python train.py --n_layer=12 --d_model=128 --n_kv_head=2 --d_mlp=512 --norm_eps=1e-05 --attn_scale=0.125 --init_std_qkv=0.0273 --init_out_by_depth=true --schedule="wsd" --decay_fraction=1.0 --seq_len=1024
Each number is 500 + 25 x the weight over its row's rms, rounded and kept within 0 to 999. Layers, rows and columns count from 0. Numbers have three digits each. The size before them is the row's rms in percent of the matrix's.

# down: layer 9 MLP down (transposed), 512x128, rms 0.159, rows 54-153, columns 0-63
# up: layer 9 MLP up, 512x128, rms 0.143, rows 55-154, columns 0-63
down54 107:542510491482521484474482479493475524493536495512502494485492466462484494505504495533509491500486515509513494529525463481498446488507487526526458518439492533522527492506483508493453508544497511
up55 090:482471468490503549502515509506529484530495516510495500515488513496492528496513492492469533476535494486500520491486502536479497457506493503506528529511494484510516473522546522515477483442548513
down55 078:482534483550506502516481546500517493533513461519463543496504486486530515455511457511491475477526446508497510541536458506487501507515535480512490550519505491495497513483535519500456461484478470
up56 107:508473525520525449514531522541523506495500488523466519504490546511539506509525439495492506498487520474487518532507503518479486535500506493508513485515515512451481508500517489547491500454511494
down56 108:503510500543542515451470496490467465498503508485486512488534493486489513476461489480508500462498473490462471519509492492531535503484499560514538510502502470523518509479498507518509481536493523
up57 102:492521481506493471474474461534507480485489540504493499490518507499533512483473488506523491503534493513508496489412464444477514456480495511492505515448476497519487500490514477515499476513479467
down57 093:531519509523524528472483443495491522474522459485500525502503499493503516461475463471504517523510485513476497502515518511519480531503471477475543500499496510443482481479557447469481520488511522
up58 094:485463481507490501470500548517477507489472507492526485536503510514524494510498502473486431550511501514553525517531434535461528486487473484484480490490515509510485503448487529479528514538470522
down58 098:531470492491471445482538473522493500509506490482495516539519494483451496468539481489482589494498505520543500528532517512501496520513483488483498511500504503453524513512514480511479501477501494
up59 099:495485502484475528456468509545518508516449496489526480483561515481513485495451473532543515468520506505519515469476478495499437508454480515552524543484501500517497536473463510470537507511530483
down59 094:553482542511512466495473500528494525502483508506492519483509538500493479510462508524457521532510490471514510438514501484499479521505478492492510493471509511518496466545490506497518497479492484
up60 112:492500480489537510500484549529486514516483484546496526492508519499442481495492449516501480525514521499523490511429505484505514523531466523505488511481516521510460500457483499549483508501545497
down60 104:510483492477482492527504514491500495500519494520519499562522514501510540483467448559487489421508453505507491515506481489502506486487537484494552476478514511453519529510476496472494493534497499
up61 093:539508502493490488515495504551492492516488532537512487527551492504493518473510472499494493513475522471495496540524518492506547519481473518496466496493462466516534511493487513485501512517514535
down61 090:506520511499492542492479481467506560508476474505474453486483527509549498517493515500506538503506496469539461496479501450522473541557497521528498506500528516471484471534520479479448532509546468
up62 089:515513505493483492482530447514493399528481473499487480507519543512533520542538504520484490487476493501529493494514504514484499517535494536493534510495545527511508550517482508466532533481510547
down62 092:516505521535466491501479476501489524524523534489490525473469466502476465497476529501464465483484461539464510518494491498500453475473492457469479479492488487515481472487502463496493467501485525
up63 104:509523511489480553509489497479529527508499512519455508509552490473514492540523457500505527504522474511526462496493512499532440533473509495550493475470482516494504476498522503500477518548505484
down63 114:498470496500508487523534522514492499471529495495494485492484490493504467481513484461520485525479462531518535490531508524491521452490500551519538502488463529539502519472518507471533500521513515
up64 087:502512509530481452476499493490501512485493483463486473571519534479503504497507472511524473514476531522496520526494447479462487493478494492521441478492507491461542463466467533472522472525516511
down64 089:500506470545508509507470481521514483496569486520450548506501549549485511485476533434493512524498495490503497481481493501500503507505508510501531529511489519541493451517453520485462526501506484
up65 107:492516479489489514457506502550533499550508532509530556496492523496540492525467444516484557499499543480529498523475532528502508474526516506515501519501501497544491535598488489502549515511486469
down65 109:472480520538497533504517487465486503523525435540533495510517512444475468486474488503469450482500511486546485494496531464529497470467482513536560521476515488479478487518453513524478506471520468
up66 104:482532479536507507513523482550490582512518473488498523484477482525478522546496523528482491479481504458516515505527503516518506482499479549513491494499494498519507539535524488493516500486479517
down66 100:475531535507452507534453488553578508483512496491495502447523470443479500515475503479507507486513485541481505519527539538501547542471470538526526535489541500466536516513492492496485538504485499
up67 111:439478487497498541523455491553500489506499498502449469490495517530541488496442486441452514495510504454481517475513485517520510470483538559490499485477465505518474498529517464460491515535507492
down67 104:551518494527454472496526482452500510498519522516502526517491521537515475524497512493482503545486523512484498504523552534492523476465502511505471491524509500487495528465473550500544472511516478
up68 096:503488487491501537490480518509488534510504507505497524493544497478482460532524484521449533505521506500461551519441452509510528533528539473554544521472478503519510538484464539520509507517532486
down68 099:481515496537522521535541510479556504523537523539510508535484502508440494440490477437520507503483492514480471497471490516447523503539545519527491473493512467503491499520490496490459489500508484
up69 097:464478490487496506478481466484483471488504488528485487544486477529492477448518553508571508465511460543473507471492482490522484532438532504512446474505525475468469491506493529492510502535489526
down69 100:512495491526532505508488499521483500503471489487533483471475469493481515508443500450505469500519481539492484522495540511445529504562495488514516474486522506494540521448486471500491493504521506
up70 097:503511496471488472475500507504454502504517469514468521473533458518520538475468475532511455481443459481508505465475519490548486564512550511497495462506472506506463477538485486517549527464566515
down70 095:481542564500496515511493497503538485480557498472460482505496527482501462472506500466488487514549504470555513500543521527527494477545499487489486459491496478451511530456532516486514509513473484
up71 100:453474520528499463532502486543536472511478488501488468494505509493536535486508526475464489456523488499433486454547513523471535488499504444502509487520505486513480491503495527528479529504534494
down71 090:500523500517500513499499480505442538536516484575473515474522513488479511453534503526528496501508533475457472535468512552474509514537510477482498510512520495479504495495493500478515520479498503
up72 109:507469495509497514520458488528488517509529486478478529479499541500464514470544519499545472484497499512513535498433462514521515496498518514461491487499506525511508559536488518497536514486473504
down72 099:533460467474501507538536479530462512485467549508530480489501545495517464531474492514454490527516492534513496494462495513494507458499491480498526490523512472473513563487479494504473505496453464
up73 088:517514536497538475479491527536537453507516480443531499514520471540498536541494489464479497495498516490515502517492505501514460487537496504482505487528528521505517492502536485530489482507476451
down73 088:512507469527506511532555477504474503528506511536497504460497485477541500491510538531507461502508501524484493479495527477501530499536500504496506511469493529451492531450579498480487489491510485
up74 086:550482512532496509520506462487497520547455484477495493509537498503499521549530520488541490507485496491469480532477503533478518484505493516449491509496512566536480472542494456508545518503504525
down74 094:477493528498482514514463509507494491512529524491493443472486498482489519461524481514500502474551490533477491463528493511549459484522535544508472503425465466479518478493457520525451486472521515
up75 108:507476483502534488515462487548505474542487491520500528516492460473514461509538495491508528513503489457522464476519475537471473470455498511460501508491489509493498486498487557558513494487471490
down75 104:511506495512497537520509471531525529523514511537519506484501488496504459524525499495504552534506474456497468474530507498506502467502512520491528527437490517475513485494481483518493527481507514
up76 109:474466494510490538531506466533486442490476513511481502509495512473575510483524481578475497485493479515466460500475496499499487484505524496499524510491499465476464502505458495502511517536548482
down76 107:550501514503516499493498485495488553489484528484462464544481501519523515493517546497479514488481470502473501473496520500479525497501466482464520520533485519511496478519512462512530538515480488
up77 107:515525512489537521467520478513494521509464487512501554464534486510456503475517474463491462483501507499506492480472477480535533536458482489495514516497484540556520507525523488529497498470517502
down77 105:542448505497493513470515532500500468482498529506467541487501467456529482508483475507502466527488464526488457481529477486500494495535483503485500520496486493540478479503495473492473469478463502
up78 086:493490500496496469520457484531477470489488521508472501516489480500477484539541501512477511482507513477553515460494497531502522486495500497494496518448549516533507515459466524486523448547487552
down78 087:509474484480515511472477452464486498522534488467508473494511491496475520517511520499471557499458508484513495491454529494461501481546491533508510495464494513466485485522524523489462442448529502
up79 099:463528570540502529532539542501471521491445501484511507477502527514479506520533520492537501457508518530558507491454486516499494512494490502476522472508536532529523518513473524476500510473542502
down79 094:481500445502497526514513512460582443483511481511490504500469529516528509527485469502488523504489471454499499559531459481477486499546533508476471509504467477500479478508526497484471540463496501
up80 087:458503510434513503476505496502545501501454519502510533491499481485491500518519496500543512502491449493518544526477544508473478481513488533471510551516541512532512520508528513518528486516517523
down80 092:565481476466505495560531534495519461492460469488514458492483509501503464482506517483481483479501514527501470500524500528483495536516494515519504514476478450489494471527543491493533472477493481
up81 105:498498521488521502469459504526486525495468497471515478512532476498499461525515518471460521534513467502486491462475512463475530479529444488549510490471496506500477482517488476526447517526507473
down81 113:488490506459499516496486483509484476532482531485521469510526550468508541503492515493461497546505452507496494522520504498467507499525514486513518520546470451527518487502510533470483469495554509
up82 105:494451518501500541519465458547513520472513491474495486536528480497508517509510483505484492517493466496544590497472547488501495509505455493497526464515487475513476527491521509494498486505457537
down82 100:505554510545487472519475507506469526513534488510502542506481514475465491536521493482464489515492499507472528505511521518522499500505457544508529498477468525500531480506464475490487500494502487
up83 100:497498517474560485498442500534520478491522495504510496451484514497476522477512488481512521482528502474516513528488500523498516496464447505515528468515508481524506462549467464519506563471505537
down83 099:520533475445483502513508480511499507506514491484479465483520457459501506534533508483514497467490464485451472511529502534553494500503477477473527481539482529503466496465527523493499529491524500
up84 104:527512488495506488531500487537523443512481535485515504493492474523503535455518437514487517528528501484524553476528514473477551494461481519502447495516516491461494494494479512472498495497494471
down84 093:469477512497514485530473486476511533476513513529516494498508499460516458531521519542515504472500470488453507493467494527470528510487472462503536514533544496517512427506467514524501533499535536
up85 096:512540519518491466493517500527513458494485439435470471509502513492530506507510475454474474466507495500493491544486507495498534487487495505515533472491548505528443485482529516512538524486535497
down85 102:459460518488473483544484496459529493497460473505481495481455518497485545500546471486549487492484508531500468501507483503557566506502497493500482529498531503494493482445494485500519489438498459
up86 099:488491488480514522513529508528544478492511464520514495506494524483510543462518474479555488523492488479488544522466488495513510520468509492511477539535495506465487514605494509508513492488496507
down86 104:456501466542504519488498555546522518490492472534523528479493472512528509492466549536479495484471472529528470525481487528531494490491498455456510457526451499479509539523498469467470535478482462
up87 101:498499523510486496503487500532434494518505483489508476535514513492488520490462489489477461498473515487523473497489508510504563544487468490500464492498496515521478522515521478477473481522485480
down87 101:508489515517478498520505471527480563517529528512461504485487487488487478537528513529502519473479497464504553519496470536496465459528518472504529514509471515486492504481542524482532500470497489
up88 110:491471494552499470481472516502493464507522505535485546517485479525481495524485485521442517499478517493468519469496476505441491477496473541526508483516518477473508497579518539493504474493535494
down88 103:491469538484474500452482540532469515509480486501477469520522500485488520518500500503487503529467527524481503467473511483518511505523490481489483503483525537497476510524483503498476488478452484
up89 108:467470466519480508516509472505514547500510479498508495487521552482508520501469497511512476485529463496547528537511457510522495500506480513461502547482498479475524556524518494469500508505494500
down89 098:511517506495512494498457528474507529508481482498464532535457517487529545522541497515475487502483480477466494536469515561454493521505497522523485502480467541527480506508458532498482502495515492
up90 105:509518507510543535484463510505513462468454488496496480487509537504532528515496507505468514524529473492566500457528493506458540532488493519492437504501499505515493514515537528500505529501500487
down90 093:508508499487495486472456481492510479489489504499508521532511493506495456512494522476484506518492518492478469479489471471508492508480463468466532512495532523489503567489454465510509492506503496
up91 096:546482497500501536534520499535551512494523489526482485506485485523517527498491505532501488475508478513497515533502481517498506493494514546537445519480508494521501467517485530482488523471532444
down91 090:504525459493485489515488486541502529532464525534512526496522480542494493502468545477546518479561483490521489521479494525485496492533521450499481462511467533498486469481505494528482503525460505
up92 094:494521546516512517500526468501526470487519480426487479497566463450478486510513503501477527514487469508461559494471484501497532452526494514519439528555482508508443496492519495533489511508476487
down92 100:515476474489511493530478513477474511490508481546544494478479526508553519491548473489526475520522540504522524505559497508459538560492505518506500513466507473505528509504501470523511499528515536
up93 101:504457542534500531524537549508487502541488480451543501482478514491539522484562459504533536451445495466490491484532472564482478484505481490544490478508524502505514487490523495487496484497521517
down93 089:516501520443489506517562522474478483469482520502492473438498475489499472534471504481477466543484535494497482525496487488465508483449473503494507458513519514476540535504464523480479493458501493
up94 087:533526492489468507460478494492545432479454484456478473525490525557465522489528536542492459505523468542500523465502490473483504510484487462511522510531533454500483517472479514512534493489512524
down94 084:506482534505478492486480488523489487522515468530527506491498493432505471529523487475495495444526517488504491528490519501525557436508495512493496467484507509488486533500500500479501502489488498
up95 109:461489500475512548465520529487498551539501503501511531498505544477504486499465458480484527477504555459499490513509519509538515444499458526511487498513498488502454466495488504523508515486560477
down95 108:534539498501524501481479487557523466499485526508512515519471476525491486529547466546494478503513490503508529520504484463454482510491497544488502494469491461493536510492541533460485463516458463
up96 093:475484523537495464530500496550493497519487474507495494521476499501480463499499486461468475551517528532539500500539464521514515480533506511535510491495495456490493505499509549468518552530510477
down96 090:509456496481516477483506500488466468502498468520504485497481510504512503501479555517497493511466511518435516476487521467490488454487518451484470454470470557537490474508458490473514473488479514
up97 104:489491472524511487544501496498496460514520502515491505468508442487517504510455490456520458548528498433514529498465474471506554540450495497490508463506505546511493512500516514506473484469471490
down97 100:500525527501530512487473476479478511463480521418470505528464542491522543505493461504488545497499513450498462516502500508488497518478526508509463525453473485507490470442521503536512540498494513
up98 110:509515518497495499502466547514508498526476514510551512530517453485518500482519508497485555502520507485506505526479516506475572519483471489494512450506468524489505477499490482510486468505477497
down98 103:494467477534512501490456519503460530503520536505527474516424472518508550518490548479494500513519576488485504532472490533524477533512466492501536497508467485517504468534490482489504525499502495
up99 096:494505515464497479516514521464458463476514475498535507549547509522547495455492543510478540490509518505483520500529482523500531485487492493548515507528521513528514511483515500482555529509496458
down99 098:469512518484479511473516497476451505512460514503526523524509506497504482514469517460510522457539566489451478479512473508524483541510461497450529485506518505503520530474514528527482500522505500
up100 087:465523497518494508515523525476508521522513491460469540463500508483494485471523528499512465514564511531511482533510524529491504505519456522491513482531524528513470514512443505508529508530539529
down100 094:513478524479483498498520450499529512462482532492499473484501519523497494529459505493533536516445488499497547482509473498440505541475529465511476502465509478439498509496561539466530475464499442
up101 103:506479508502483460472516476512485507515521455581497518501514518518494492490528486503511488464522494448504535505551498504461484481500529512526478506482471490514496487474530500490462525544484510
down101 109:537499522506484476519519486477500486505497518512455509525495533494472539473485482475509537467487462506529505523466499499476513497508510514511517516546564490492496500523513477499489443534501552
up102 102:511496499512531511536522520524500483418523535490523512534505507505503553490505504478501487505506527525524482526493497488500508512434473476514493524485529497500472522544558506478490494461502524
down102 100:556526474493518465495502512452550517503476501471509474501474504512514522523544531470523482469475506534492499493536482543542531545542456491453476496529531481523494479493483500491507517534531480
up103 107:464508508488469492547470523485561494483488486480480482480531538492523527477520503508493482481497497499501499511483524500525518485485511509522510520453517519505502466522496463539570505459511565
down103 104:526520455495458511552500498503447487516513497507522505490514488480490511510497483496495457488511487500488487508498516494494521477494503482490552504448505471515479509477514470517537450543496524
up104 098:495463501524506468532457487474506479512449528483492488531498536496524531493469469509521503433512512523504510508512497481480496460506491456524473508496436545510511518501506498487505516494457511
down104 090:527512514524483545504534527526515491496521466496528470514501516532533514464500471533455523515537494478470473469521512514495493500501459480515526484505567497518512495521408519504466530457499488
up105 086:507539476510463545520488500508462512462476498508485509491467478476510552513501497535466483501509486480465520518497521500499500495470514429484473561493481483460524491506500514502523506516537498
down105 092:515482492451487467500567458484542503463504490444498495529528524525500484507488499484466481504477479533528492529515519492497485454522446463474504498516479551513486515510510469487482526534496522
up106 105:535517541551493474522488487547509485501422468537547498511528505480519487526502484549506509440508476484502495501476529505525509515476494548517486506555515458527484516534490475517497461526505485
down106 108:500508529463514533512474511516497540479509477498475486476468510498488527466503471505521507490520466496472486553493447484472495498522494522454479458476471546541502455503518504503500488524505522
up107 100:456495490545501496513502515498475533563510477478487477508479476502516468522482468531464530499500473486505464481529461491510497477529531488507540468469515494506489529508513535522504534509475509
down107 100:479455517502466510463548524544540518550498477472479514484505451485517471533440495501524526472517485500496512525480550478472517502532460497437485495504463514502528532510498442490476517510511514
up108 109:498501513486522507460475498519479512509503446505493498483481483532511541503536526463535510478492486465497487538491469473484515535533523499482520515461506510551535473522485497522515476525519516
down108 108:553506524492468544477433492492512512472548534469483494491489533462478508504519490515481477499522493536501516511504464498489486502512485527538539524478470461444526497509500505485473501509507489
up109 107:441446530491512538510502502508502497519493470513512453523541469559497521492437494506530486487531503485498481489497506510490505545505492498513476505486500499518520480516488505505485517466495505
down109 103:526471497485504514460483522479476502484510488461523506500519475478513547526518506497494470473492492503482497487540519547530539524497505455515521527482504517512517469473528510482467526533500555
up110 101:516519490502457483528493473504466466517490516527478484486501498527547457497495504555486483521556470454507489483458477519505522507477537497489494507502500497556465481497479474467527485444487554
down110 089:466516474467554502469523509520483487485530526526486499509469457502549509511505497469465499494476505441488495483470525515513474491504459485531526526536525506538481490527513510480496499509504558
up111 088:499535490505484534521481465506544553531498490448504516474534525506518498510499528471522524477536471530475483471508516489485498462518485465488469466499499531547530475526551490511520473495505490
down111 091:486463484457488531506533516477465482445499546484476496497455517475532505543524506471495456524481518474502534519477482502507513500488497529526507572499516452483530512484442543494485510487448516
up112 095:521468525510520521501459534460459472509497497493501486520509505554507455515501439455506517506490512434523541525513454524497512491491530485473504500502533489565501526454483458507493483492541518
down112 100:524510500496509508519455474458503507508463555504486498547454465485477495499487500460491498508474516455476539454507492522532506504485480516458506519432486485508515521505521459511470502512476523
up113 116:474526527495530492504491458511491441498494495479496446476472492448493463466512500501506481489530501481511522491404512527459515541500448490487500489538523491488521493560484492530492498516522516
down113 100:483521495462545488469458532514530499514467503512501525488519480530505516553498523528508508455479540455505478518492490502486500493486563521492495491534478524491445432504506541471476536484503512
up114 092:509498507499465509523496450511489493501465497454476444473497497466524502511486546540528465476495486469503501511483496529495520512461494505456494500534520475510528479510477496518488554512530471
down114 100:488524485540488493527470508481517492487499478503504477494443527512451536482498502486473516518491489516476480549533504535507478480498474480518543483452504467444473482484509509507515502474453504
up115 097:522510540493499490495464507500507493490479482491481499483513508468478536530504523463511432515468504500492512461513457479482553469472445491496519500492487455525508483481486505498502557505537460
down115 098:519514510534540487502469513491517550495428556514559511489514533475470505490474490463537461495487501481517458520511498502518525504500471495496524500528511488512434502498484528484527522560500456
up116 094:501476510484561532514509501484440488521444523497503453537472511520520525462430505529505489527456485430492515509520473542463473481506505469489522518553517451502497512488490523503492511472501453
down116 081:509483496495492498474473488533501503543512468469434528472488524535502502499483478494517529479521541509531531526484454479516506509462537492513505491477442485507534508546472499499479467538511524
up117 103:508542533486512522545542537507462480496521509558501520498489511476521522522517494503513498545482469500501510502460505439473480467535465500490477520533461499534503462501450536483500482509547502
down117 103:528526531523520425467516478525507512527513480483489492479487494500493471494500542465475477509494472526497479507475582563479501486509517486530453475492545536454519545511544494483502533505487501
up118 115:477484517488493478510475490500522509481504511493477486506519542482498520457499477497521508501465471449488523526445509517549490552516500505492470486518493485508509495503423497486525516511522571
down118 109:492510522529487505501483497481475482487453466510478491504501494486523471498499489514481502551509506486505534512531511443512488474502479510467475483498544498463478525480542492476538508519501474
up119 101:486484501519501494537507525520502454533475498515494544525558521512542514527484529522503519501481534473535494506495466464494447500478461522552495467533480531483526535503504537457525513483523496
down119 101:508463481509555527494509466455511535490484495498501465498496535472548551498536507529495498508502495452463533482478449508492549532520498497501517529467538454501483518501450515482521465516521550
up120 099:556443507508501466522466500475529511514506504517515463524511510526506503528523504530483528498522506470509470507517464535484472463463479541469520481535485509527500548507500524518482503486486495
down120 096:513515522488505529532524446508487491536484493479460484520481482532472496499454505517510513498490499559476518485464524503493534494494491464513513536498498490505492505487476485547522570492480525
up121 102:511516506511500488545512546530493486558484499525538471543515481491457545508452489529505466488522522485516477523501511472535538507467503557532545467467514499508485480507518510475482496500477456
down121 101:542482466474501456472511486464496472518492529473471520487513546515504518522499512492444519511471489537529494519500509492511500535460482482470442481512512529522502490520467508501487504495498506
up122 095:469484514505492535508508516510500506551466501483493494551515476491501489542488499461504500475517528538515558485520503512498531491457530468449483515519527453486479523488511506495461527491533470
down122 093:485487494488523479470465519542519525493509499490519539540521497484497518512447531471499484475499489469509506481503487506477500489475517520482461487489474488535488486478539483471491474465506529
up123 088:467462502504478516511517505444499475486512461483537492529534521503494509473523542513494529514500478496487490534501472515502519482503471472519468490502464509507507498516519522470548495538517443
down123 083:473469536506492554485527493461484475509486479535519501539486465481505498509500536495505527480500548465483523499456467495497507514516490514512538558540502482513517470490526497460477506563487457
up124 098:466510486511483507535526497506513456488488455519494458551511532502496524521537463516473528479497510472527524534484504517479505515537444513526501508498480489472506501499493504501503517527490535
down124 110:529478487519477467509489487536531504450481524500533510509491520474499446523477486484488495508523506504533486510520507471524454513506510536522492522488481500474484492469497512485479500505509489
up125 101:507493519482457525478498510474523463487459524475533515479541503489483470491417474518481501511546513510483484486460493438498503529503532539506483514496463511499517523532472459519500501494530468
down125 094:461524508520545511514504505493528535509529462496481505505522472482447499520465528533528486531489478493505468499519496533512555532466483490486553516512561490546517483460532512506542572481463483
up126 106:497513537504548465483491522468463475491505508519503492559477509510504506482510491489522509498517486469545515500501526491497533501532458482521531527499485446497498481547467533503493501541530502
down126 124:488480539493547479503492500515529494497498515474473538483483501533504484529498478484513505488518462485519502477511517449432503526488504500469551538495523489458490476467523480508489528532480490
up127 100:444526480514494490529524488499504491554490536510541497521503483521463536472500511530489495482559469513540476536494442504491512482513449494476552519509519507516503500543465539512504500494504509
down127 093:484487521525512489473499476464448521500526506481484511496482519494531451534480522491482521512505512508474496500490510490569503503475472511490454518482464522492485541459514467527491505479497482
up128 098:472509488488458502516484487489449528531527481548492489486521530516478518521498476521492487505525478459485494531496533481472496488488531532465496507484470518477536530493533527517494501544502482
down128 114:493458449497498533504502519516523468505497534512559510527505476496470509517457495489507491473497481500489520482505524498476557556513532490521509504499495495498497461477524478522459496487533496
up129 105:510500512471536547501448514525502517503500488487534498491520506550550466523492494500499517487480504452549509510490452524505540495520491498477482512538513487520496479506528570503477557450505508
down129 113:538522480506464488524484485472462542489498519516513499503507476471430505454493526508508486482534477531479504526535469506517518491471495519456509526509508511471466493498458446520541495485482491
up130 109:546476503473524533473501491481530483503523504510465518509497505486517524478481469523505482516546507494506548455445519493498521530515520495501519486488490493505504438505475471517477502456484486
down130 100:512506521497482498519547519526483497466532521456482483464528504494482545473501523514490504482493516538476533519533498496490498480482458534518507485499464522491556504483483541455505524539514467
up131 091:475475540473502493511508482471518508488492473478503508551509470479531508514509479468484508485514515509514536457500525510525514529505496524498483498522470482498454519485485478532514498528497483
down131 095:492510516497519456518447476496519487520469521541528497492515512483508504518491503545530468485466443491479484465508469481474481474508512524512502477451514530493502466528500544492481456498497451
up132 104:443537488467483491476502508488452505484489527520480491488500505520465478486496487478524525502506478472483547533441511460484478553555495466461491533486529519549538501537482545468533464498486454
down132 098:488492501525452505492494524488504506517520533498505485513485498488504533473496476490517496510501476522524507493539534549516502504481577464530502459485477505502502478522495487530495491489463504
up133 101:491496536456509491493476486500515511474502487434486553501488529488501489522518468511457474467458523501515521482495494508500503540525513511488518516508507512504474470527539522504490490486465517
down133 107:496505546523502484535512490478457475534520533510510515522491526509504499480455470500471559501515520496501474430538538486508499439528503504498480527513509490503481468477496456525489507502471485
up134 104:518478510512529480475500507513476501494437476535518503531505515508520522506502537468521481493509493498534485514530541520516493531433456500488516486540505507471501473550441497509530507478513508
down134 116:517515451531496529523512514542544491487488498469512528501535521483520525507509481516555461473522528523496504432573553490486510537477478511543528553497468472500561475489488484489509495533495507
up135 095:530488489482519519502451510521553504473517499477488472496559488502540533528518484476505490496492467488461526557474508503485510526462466496465501520489489523556488488491482497544501497558503515
down135 089:470466502522496535510443532514477479497520511508521518530514492475523522559502490566479462539515521503547499498548528516516491538524473520481498461522500484477466481487555520495498514507479473
up136 097:418478477480531490470499518524477543528557540489480495478473502533504485518507481549531488478509502507537485486502499524486544441528460526480482446522491517462526471481496499474516512494525480
down136 088:501537529472502522481494482529466499488509475498494511485437499481524525497508456481505496499523503485523516531521492534475458533544488456485516524526529535485517514532506463548505479503504545
up137 101:501546500501465499476479507491447544457500498517483513512505485523504506553480478502501476483538484467528519503505489462459529509522466485502504544474534486520499471487514485533469506445502511
down137 109:450468522487485517494529514483541491464527470501488527514440512525531519497533512487489507565521506470493465520480492491482492507518476523536530495465539505494521528540457537455492493533458493
up138 091:533496468501493519478525498510490452482495484460514486541555460569495504481472499504468505518501502491548517507487438458501485440491539511486448502522459535499498511467512511520515483482520513
down138 088:504530528515510513562519493505509479499572505495473487477448469503466506499453508497510529517506457503482476535531525513578510454488498534481505504482505481479541490501509516545484516517499505
up139 098:516534462514503501494474496508495478490515520498490469534519501489524510474518506521495493491481469526518555447499512541484507528480539525483557511532543524514467511520477487483480480453503519
down139 094:482472536480495502496539482500451486495474494489500505507526487455490479527517486524481495537541496504541466504467483495483486506502518492475495520485492495449589469479509494507527528477488538
up140 096:521513516534579530496489495517540553501473482540501482510485496502543484504501503497517513493470475504484482500547487522540487552499480483483543501499521512514473487493488494514448516513513482
down140 095:488502497464476485489522533488453505490481496490537455460486507511515507531480508479506504499459482537541531479456518479438510462507498544532459501511514500524488493532514479507476500487489492
up141 103:499492542488486519486488516509516470499511502534545496482513508468512536477495524483508500457530515537543501504479481509528488473455488525500520508506498509516459537525510517497509489498557465
down141 098:482511506490501462492522475471516495508476491504472485522490467496513483470526512544521538528507494521501526499514529553509536498485521478500471437515502524489445509516513459487515481559479524
up142 111:493509518505453504576493508514487497527499515497470512470483505479518513538501520512517440491479480523481516505514504454481469495514486477484488474494517524466503470520520507491479503505508480
down142 109:475520522509529484537512497501484544493503489528495491460488498534496496497490505508532432469449451471492515514477492499543504568474501480481506474470527541517558494537525523512506511485501460
up143 106:481471484487463511464487525559459469479525457513490564543512495481541499489510511530529507484479499519541520477502484460511523511475521492504518493498525534506480446492491516499490497517498476
down143 095:494511452505495522473481494487495498523459527447497482525493511507503494504484491495500476497449480529529567461457473451434526530502515538497496529503486485540504529477505459534501531543490533
up144 102:518505494505557453482488496506510506462489518497506584582552445506455536489482482489516486515519499505507497486451501505492503507488529504505501494460428528463495530506485533478512491497504529
down144 103:517503532501523487447498525521545453499516505527462508489513506509458535481523492511484504535526487529486475550487477498493507486516475518511525514501511502534461490482431507525492513491547506
up145 090:487548542507512525533499474510496516515482494537503515518531498477464503467467485453537515487498491532500514503481474532488458513532499478471489520467502484516496518503494481535461536472511508
down145 092:528459503490480473484518449494502504501481513446494515519525506497550518551495482498509504463508482499511507555484526495483500525527510469526467491484461471488520462481510443498486491495521509
up146 092:523503519516530464508477511475521497474519531509471494501554478491482525442494495505493491546510492460473502480518526493514519473506486520527498466523439498505435527495549522513464497510509507
down146 091:521537484524472490493504534540527496516506486484524535482474514479531540549527485553524547501536453529464494476504476506510525483451483530480519475488510540500549482511469504508489504518488508
up147 100:529496505526474530500480477513482516535501489458541499453477512468498533498500469540544510516511491493510503533498523452535488550482543486492523507494506522517510523531536519525498495520477484
down147 102:513457514500510503476485483487531479467512457524507484494514519495512539524529492551489537540493519532465482474487499528458502468494475499448534524473530504488520493511486481456528475505541502
up148 099:490509509478507499509471524460504494495481483499524502469562485480498417536539475500480503544534505516476502524473476481482504537505494475496524466486513503516473516549504475502473484503478503
down148 108:482417522518463487492523517482493534536500556526473499479509477523476488500466531491503485472470498531520514466513492496499520470488472523503506533454484498531511504499468511525508497505528465
up149 106:508509531457492512507500483525524478546426521520492535481519520535500508481504504496479483476478484463482485513488515515519510525497517481568468480536424487495477504532508499485567550498507484
down149 115:509534539502448455499524510532522466528490500448477483510500520519474490499499559502487492546440531503480498556477537533503477524483495472492465528499488474495493510501513493523483502479519483
up150 093:514480483493472513534486529488472478513544480519553470501521510510470495501464538509490516492499477505492488480449505447488515490494469464497493495495549519496538496534496480524477515484478476
down150 101:477533493488483519474534468479492457513479497451509499472512508508498491496516464501467503490459502517538507552499500505492481560474504509500509460462474497480510484469511475516536531453517490
up151 102:470496487496500484510563498493503524439482528490509538510567513522497515524494483523518504469507509469507500516449497525522513554520539537514485484496536483501463537559508493477525508523535501
down151 104:536467520497515452521554504514499488510511480486484495487504505481503514512517505499486524527496507493493532475514481518527536505498499479444575520501523471558489498519508531550520476492496510
up152 093:506454469525447516507488467503502498556484502538528510527544564488507457521499543550504536474521439504454495530480511500505500508522549503518472549531512478510464528524520528524506545530503480
down152 105:511512528515512470524538453496456503493478500543485478487487476501491497502486543529557515490502476534511524472479489482508485551465546498491521531526511492516480472458539490482502493480487521
up153 104:490509525532515490486480505495503509510459489496493495449542485546477499509515492482509542481459486481478537480469502526555502482514497454551481465515466492498472487509516485541454493470494461
down153 121:518497472476506478492482507459537499472511515490516453475491445531478476472497547514499486510509537515495478477480504512495487499535487540504504497500535515515476520486488506530471534493494514
up154 093:542492550486510518491502506537459545491514482527486499498521489495482514521483473534504533489502535529475504502495477510456491519489490499484472508525492471471488514475484559498571486510459525